Part of a small language model's weights: MLP 256 SwiGLU, 98M tokens.
Each number is 500 + 50 x the weight over its row's rms, rounded and kept within 0 to 999. Layers, rows and columns count from 0. Numbers have three digits each. The size before them is the row's rms in percent of the matrix's.

# q: layer 6 attention query, 64x96, rms 0.106, rows 0-31, columns 0-95
# k: layer 6 attention key, 64x96, rms 0.0851, rows 0-31, columns 0-95
q0 102:462520496464525477436474422556555431450456606418433501411443525451506562503482444473492532535539478408514527604548472447496584613517443461606492481511580521502536561520576555436546443437527512550532476537436438434486553453444487489432455574479475485522493557512541531541481520540465398514
k0 096:533439476561388531530479620589432531540573407488499417486466448465471516515626504492478555463504589481470428462517434405509456454458564473441548441504445434510411366551475512550452546502458479465470463435546470548495487532496509446553505444471524510479505512496475503524470520432589542525
q1 088:481553491470541478474450544468462557512434526423452593450580532515549427561578460509501469460532602525517510508460534538601528400561596464453509419560508556432506466411528540517477480576540523510450417506453518499522472538564476465507512555431555577571528474528525481442435537384435452476
k1 090:491454573480584499468429523473541444481440535602478426563417463593583553518483479456487523505465480495491586557575500479514562506531410468526593533410503496604481504529560483471502431401489542456483470499485436571537603417450578511492540456523445410527524488506470496459455518567550446465
q2 093:561501493544560465419435433479508489522449568579539414533462571522493560551568535463556543525499501496412544459426484536435536553457542559505515487488491554509556546497431415355543483500587501454480523556485571558434466475434501502614528532469458485478525498491498363483508447504480576428
k2 095:581582562514518506520468467469505526520523383520480559521592472517438511438449402479464468477507493482514467535577553545507501464529477429568492502592580455517466464538482568543490532527455491541543505515520461470500530524560439414392467498376476563473454527439467673537552484507535415540
q3 133:458482513533481460459374499488556429524615465512566560522548522458546554519446546367515555507501361492460513565488521436466450539507366516471504510476486445526542518432477510459503430591517460520543521553561503589483554507450511490480439461475500485565555457420448486493392541486469486444
k3 096:478513447519447560524567497546448583505449522451486485477523495498450510480516505484487454486500525484575479498466565465483537444477531453507464530429625519434428457539602433579542526380492444578475521431472524412478544497506551461447536540475497485455545575433474370596522419499559445610
q4 107:457496472506511510553553521460537522482452491559499404592493527516559401440460445513441498504532580545530390533471594502505539427532598535489429489516481598507489494599569475513439569519496503447539429490581438534589498476490462463548533472432505447389450486501528551465550472471510621557
k4 092:598564546476413465519431430555438461512488560469539553451526531522486524556498489573579449475463532479514582499429550485423480512437483420478488598461531533466552487440463493548545504480459542525493494486427426436416456556533506563502463539601558518526435461483527420489520588571537393406
q5 092:453435577450600568457524436496453477458454539457485534485541549537470373479482526523509436497475478508496507464488555467468484465442605518469453476556521501527499549546436632513447527519464429406559518497479427489567444533486517511559502444480526483531472578405436461398525536450648520491
k5 102:607637490461468426506470529449533492525558449444490475496465467456458569448539513432506446540529459337442582575406478542485495510576471471480536442432520580454570484451558401524508476500531495578476533473508529523518551543467513526513494506468524514503636469511511584510458468534438449514
q6 090:576489494482520401527413509482535522557476493584484471518509471534462540475502486487471477409557510441509505441433443538590488469411508514502468544631573529558538465492528543501526496474461474483608545510507409506480418601603473494552409531562579449437418487496431444437514458499565554544
k6 088:503518488514548558432587466476536504429519463490493503500415522493538519501427472536530502591451362539532506586474512435448464484526468484537536424458475469408501526486535468593448465450503451459403509542408564445468504456538545494360453396468444516497579552485577594520473484510485520437
q7 104:533473494533579486501513490531530469481496529520451485501532500529454377520455386476449539471466430449576536504539565550450471574495582529393446566563493553457466536586491501506381546468540525541466484496580467511459452506498464490586579570522481465404409451481522495490571545540530597404
k7 093:453577503482442558532594557400504551434459399480496492497466549476534514487458550603507541478542603537539505441425357462540471452439537585541519494483548568531507469479523447483553509572487502528512526510436505509537435521548540394486439486430520480533524565453497644486529502549501475550
q8 114:602491491532460435460486539521469527552530523527520540556533534520475579561578504474466516540397466477446424532521488472427433482434419504549470484498417420471503572439545566492532419540529442497511546509629495441466457576505426571425557529407503537505600545461506486539468479548410449454
k8 081:559546452530568524443518462539465506470464438545543552401540497573466506611471537447414479449590505499552476461427501471551479494569450490602502480564582455507475491587506486507460462424517593429426461555447507494548611505492488511556500447558460508536369478445442571529503521461539538522
q9 086:528484553366467528534503522424546530508511504484448460405451559437474550497350458557461550475572605441610490451475529449521488461489555475519451502484560521462547559543502397573491527521462437462519418458462544525549485591483525509484453560458555479454480587466583465515469468535517546464
k9 099:498445481523503473416555502524557518495539543461471568551541478486563474556501512489525501421525550498504471470556458454499527511458552442449522530545583529473474438500419634588516598463474543554488600511457485569531516442530542553500526460441415557500329492493533472450472490406432601529
q10 098:480584535505496597484503457476540558508480543503513483509545441484500412462577509549499522437548561605521478486553450472540450598532562421502443535543515551453503470538438556547456461499556527488597538454413466494520457485424434447550511462532644555454469491558551538412513548585518585451
k10 094:540447528490563457541471522444529452443544442472526410513444533474504518565491435526492440538469538458480472513450523551492533462399526438436541492430503541508485625456570433413508601529458434502412467468542433480480414479610515467581547489440366431452467573484473532525512443517502491523
q11 096:439632424456516486552524531517481440415494487471405496434495524564517561532438433581538482415528485569441508549452492606673583450529487513428440533587513500533406472492453485514431536531473499446485564520483473490481451453470464518491524503510514438425476479550538498511447506501521557434
k11 095:473388579505519529453509554577474542489481522566459485502486508453549473532525466532520580581541575559531434497532611517545488582536559430569454432442473521439472528466510492494584485542509557494495466512389559491437531422583568526499499506491524463618463427454610539496459492515491558594
q12 103:553481571533552464543479456462535461568455531544565498553482499524571565464403507536490463518455537526550456517447421614481504603460518487538562504480407549532587458567445571466493532503469483540468479517429610424535489524563502547427372454467482489443562475416491513502574457543475535434
k12 086:481544482457524492516494479532514456553610463445504494540541510508492439577449494445467627462514475523542512521494552435530488409440422609485560493608490481460567490354441565518538509443466570468536518434470412604489505479529511403512566525422529427473473512563538507573508511461473505524
q13 105:560512469523435500506595527536439448492478485557509531458461495559419473504530463482543509457536526489548553512518559577590473469574490557440490554463477539428527465396484490404358456549450553519593498387480417421533467514492453522552446456542517574388438499450484511485413478534513514481
k13 096:431448465477606472553484495480470497488529502477511481530528482519471596496490489537503406579399532526505548483526444460472480517450563523572482474513487532543505568583555462509679468463516423493499453519505547515484616538479553595470568577471520430596550513536609473528578492423506498497
q14 074:523603462473325434534361543483452454482485554500587509426514465504504472542456519533509430517514433507528392492479549495506459466523459466516445518496478479527550492538538596430525463397552554484523479547471516462449400495494498505359519461545554466502575498473501466567545470498526472560
k14 079:405444563532504496581640442505550463530466463442523549444460536440558420503550466548494562500515495566528546453466493443473441482513546447467418521479392520464499477443414519497506522488520448477453378558561468477542606413461528527566447554497412468574463465525499587517493503549507531516
q15 088:585400450575463521477500517467510476453430462522426495541610510554445536472502526521449494463588574548565576504489553570374544549506553531511426556531529527505444465491431495558487521531418378438502417522527532578545456549485505451519457531526463469424483525534518506486436444420501585524
k15 115:542546542497537453494513525488443543536438566500448582461547495520424505495520501529526476477503443509587498468521453481478559527479370498523425292561477548468501508475418427486504510546312548520509491573509478505511513445550566504534528497509539456583446522509492488445493461555438497459
q16 086:531576494515468515471583442461492494535439540486580353425604504463433484490397586492495525446553457473556449493567445439506462491550474603406489502453530462530432427480559491526488531539552510482444439513489541479495545536529466578516436478444509522509569564540445583400541487533546466541
k16 082:501534450520517459476477526598552490420523409419446596579461527581474442476527441516509495484486540466480499405559587510350468539508499467517483501517488535526472497530427494457533429526522501552530485461521441464558417493495586360520460479524497550460442383553450481571473583485471529480
q17 121:455455526517535472471509509431553526460518490448604499533477519535407543535481432521452424415534588454463489491501482530521582532455510458554348580555565639485478509438502545498470576528524582530502502404503513562491483528508516525507447515412455515445372488589500497472533501473493471578
k17 098:485425484464479483557458459461514550484479512443399550442567468480487445488474467471485588446509515618576531481533564504596581529511524559505530445451486460531429578465460463485477429482496472493527415580508441427529532483377515408460469584536460544445549575430533445581500443501512571492
q18 091:497523453456477534471419425526461575503561517512542527498550458406486541458475530512490516486489508446510551475637543446498529525423516524538439482514535470534436331468350467409568444561543469456505465483507559457425482470529467578474466526419566495521491507456464441442553483513464588517
k18 094:564421565500468456560501573516527485484441460517432499530550509456486494496433400431500532580510560472484411495415551493485504521565416544525553452575485515427486570532567548541463582428510473502474568586457433506617519534458581464479526428605449564518564471496525526590489470507441491481
q19 095:601399556616456436540583496477473462470436509454395449520486555509480444456388533506437477507441566487483513539440565516657518435465581497429536491512536484461535476476428469574540524514521530495492474535494492531480485483457551437528449478400486477463406491556432488476543501533558548476
k19 093:470536469478646565443446609513519515452531505524567526407529465432534550513531407545498527426515530451542504459596452499494453582518571549492397525476510564453480576492517601470593497470458496486569498464470445523519493521418503466495514506606510466529534521490593469548391442510474493476
q20 090:511477444498478549531502525488514506495497445404525577562462472508493483480532484459560477478468470525401404573539423581403539452537501547620527514486523479407393481550561492556503462622477496524555457479466452555501355452552465525469508565473494589487491552473523545413512473536438444519
k20 098:595513451464518501575550453509481558473451555596440349498519461521442482567523515604454543405507526427471519408469498575589501534488495504549467547458447479529593466440557506601484571473512481447507521495462492507624483527447561463481477484463497486477469497563433438444499551462525495425
q21 108:553463453408437556517470488534443530509432504539551508524494534488447506497436509464498508443506545528462540509458464463520497513477516450434401567541527582405474447496512558518536580484472468385454493416391582424477519480570517525589585433518518520501391460449561577463544417592501490463
k21 093:498572482580496457427537489541511472576500465467421606539411472484549572484566430498489504531466475517569439550486459518469479439467515579570531500464535450454473647460562429441516478545529484518557470557488447543540551592544541542439445515532512470546640550545430472527542552461557516499
q22 105:442587507511414581522613464532582474467526508553492522583497520474500431485523504482507557426510448392469419498444556617512522475514516490547462489525568510603575510468427524582491592434484551474602471537440536479468551544455461486498492512450550537501530440509606508489579492503484546419
k22 101:592448460491479451459452516504411541518494512448482504431448491528565578424480462543548442486480536550494545560478510475519503510408435435473423497400473489375415587507550502417533496460541469491450481399549430516552486507539465435644521523566477509507496477499514555546587510481546456579
q23 087:539453496502507430491574601507529531446550521434442420538499572585518417521530415593507467540530495603476445496463470445508517533497479542524501473442513516553490488494415598474517429461509491520495511393389516431489393520526457467446511490559538385484431482589529509495520585548445458530
k23 084:419395495488524489554419505456443449490516509560472496500522535462520493450515495490433599512483548551477548432465456530511531511491566493520357500586483601432587437520571415385434539481512431427533497613495537459476520487526496568467504505540481534511532537425495573502488464476585448421
q24 075:534535537528482503610568525506509476490522555456431537539587427526439486583486399489472422336517464515542490499457577452544499532515568506474465465491648543483490490530519500564576556554508544389507544461508497426562539484496570562478561490485499523507499501603421484489482476474559556528
k24 087:512512460455539496413514471420482624516528421553531492479475519500494557450516522477515573564428498469508472510531461446438433492497432435444577537471512547498455548463600411467465389540603618561493475505480512451453555466468523475506439471579472533541454537511501377493472596509515439435
q25 081:455517482463542442490449460496518491480561496431559500429458539510572491537494492485515484565465489410360481463554437519432432403425486451499549568464547336567532467447553473467609472460597503545449542481474445485548518475532493537479469472571485554526584529402443506549525530498482503469
k25 115:557514437565478499480513492508572481408392484525467506471599509454551506518501515529393551589592573520468585411517478555461552494536547516534470613536460388546500488470422559499468540507410375484484421468480549537539437502519438495518483554494520520484526476516536491561422440437478476541
q26 071:483462587569480468520592535487467534484438517519524448554502517585494569415578494514452545461541543440489539532538476514459502488486489495527429424521497447459531521474509514375477572515496544510429492578418497584483557494560518420566584499519468502427465433572480357429514526596417538471
k26 081:509505493475576514536499484472543494563598437554491618501431545524505490433499527439488495451466465570510371594471491510551494485562516573459509432542476627465497478538577528469411484520528571418478549429459505403404563591563511487491469483517516457498527436434524470473589521481480454463
q27 092:548463415474501431505427455476519434483501505445503504513569406495446549471491563412554473557467462454462538515550438405535532613524556504484523501485555474536598462434566604567563496507452524513477515396485464545586548533505538612511532536419521516511441416509452498530517440568475576479
k27 098:650593515469507539496564545545529545464563605477478525509515547554487523603492483512354560552503559472623495530443441482461499377510454483528471473541503469470429533493462479524467464458520514472560493540545521456430473496466510429504502468481370451438528500521485470437476500411466444477
q28 174:504488473531478467467487490494477418496537539532511560469422460497567582456466595428543471626503483450445428546552433500515480468487327470553561500524461426515463505474482488402558384450488472556449457560571571494398479447501525549423449531525509511573541510488499479522509498474478417490
k28 082:521485550568462409480424511588456404566533492487575580451447504574535447525512547492571524527476451642514482564456507454486486543463449505515566454442435418403496559463538499523573474556504523502544530451529432577461534445513544501503511533476532543496493397431555373498501466509435471516
q29 064:475581403432505525503521387553490536496484423380525590498520491494645523446469507502516508504553457506474492444516421497531487505495538506463505503472505414608453521538479586521518481507548485511508443418483466523479395482483537462539558557476546529496545534474432438673503465535510419510
k29 088:461432504555434454545466525579601548457410540562525523473565546535441526497467489481385496558571534519441542442438550574414571502471497451536394538535481500473492548455404484486550553520425423503430458484428512504515534423464433458516477492471438474507466468463416490434461421465497584508
q30 075:467575495532525408408487553585435492589514452575523604443591441535410490416497431506496444523499501543599614528468512507426493483478547558528430513468509489471434489519515502582511619513477571484529456483396471522526493568441476471486507507520412537507504547469521536554529423499488566504
k30 083:462470534465462564563572476484521625505525466553518447492491645486472510587578474500477416525483525473418486602447506478612532518490421498463499409533468472543566516544475406439499386515525507510422545523499434482496552502531489539454536438536513493459507481540578440533566583450546476548
q31 101:540437544479512460483498460575525588464463401503535485522536488485581411483476430499506535434576600414587575471445544570544436489496533493520520515467584506485434578483526498493423496511436568453515464394486412472481561495546557508578504425477461416508455478555585480475469476478454442415
k31 089:428462490567514486456550568524482431523453540537434515543477512477453645451444525466523495545416399578438442522515385514476505455402421473477507491495466529495547452583537433522631500419503501415517532550435549529456552547469464525459501527604517526459446507484448483494518452475476496571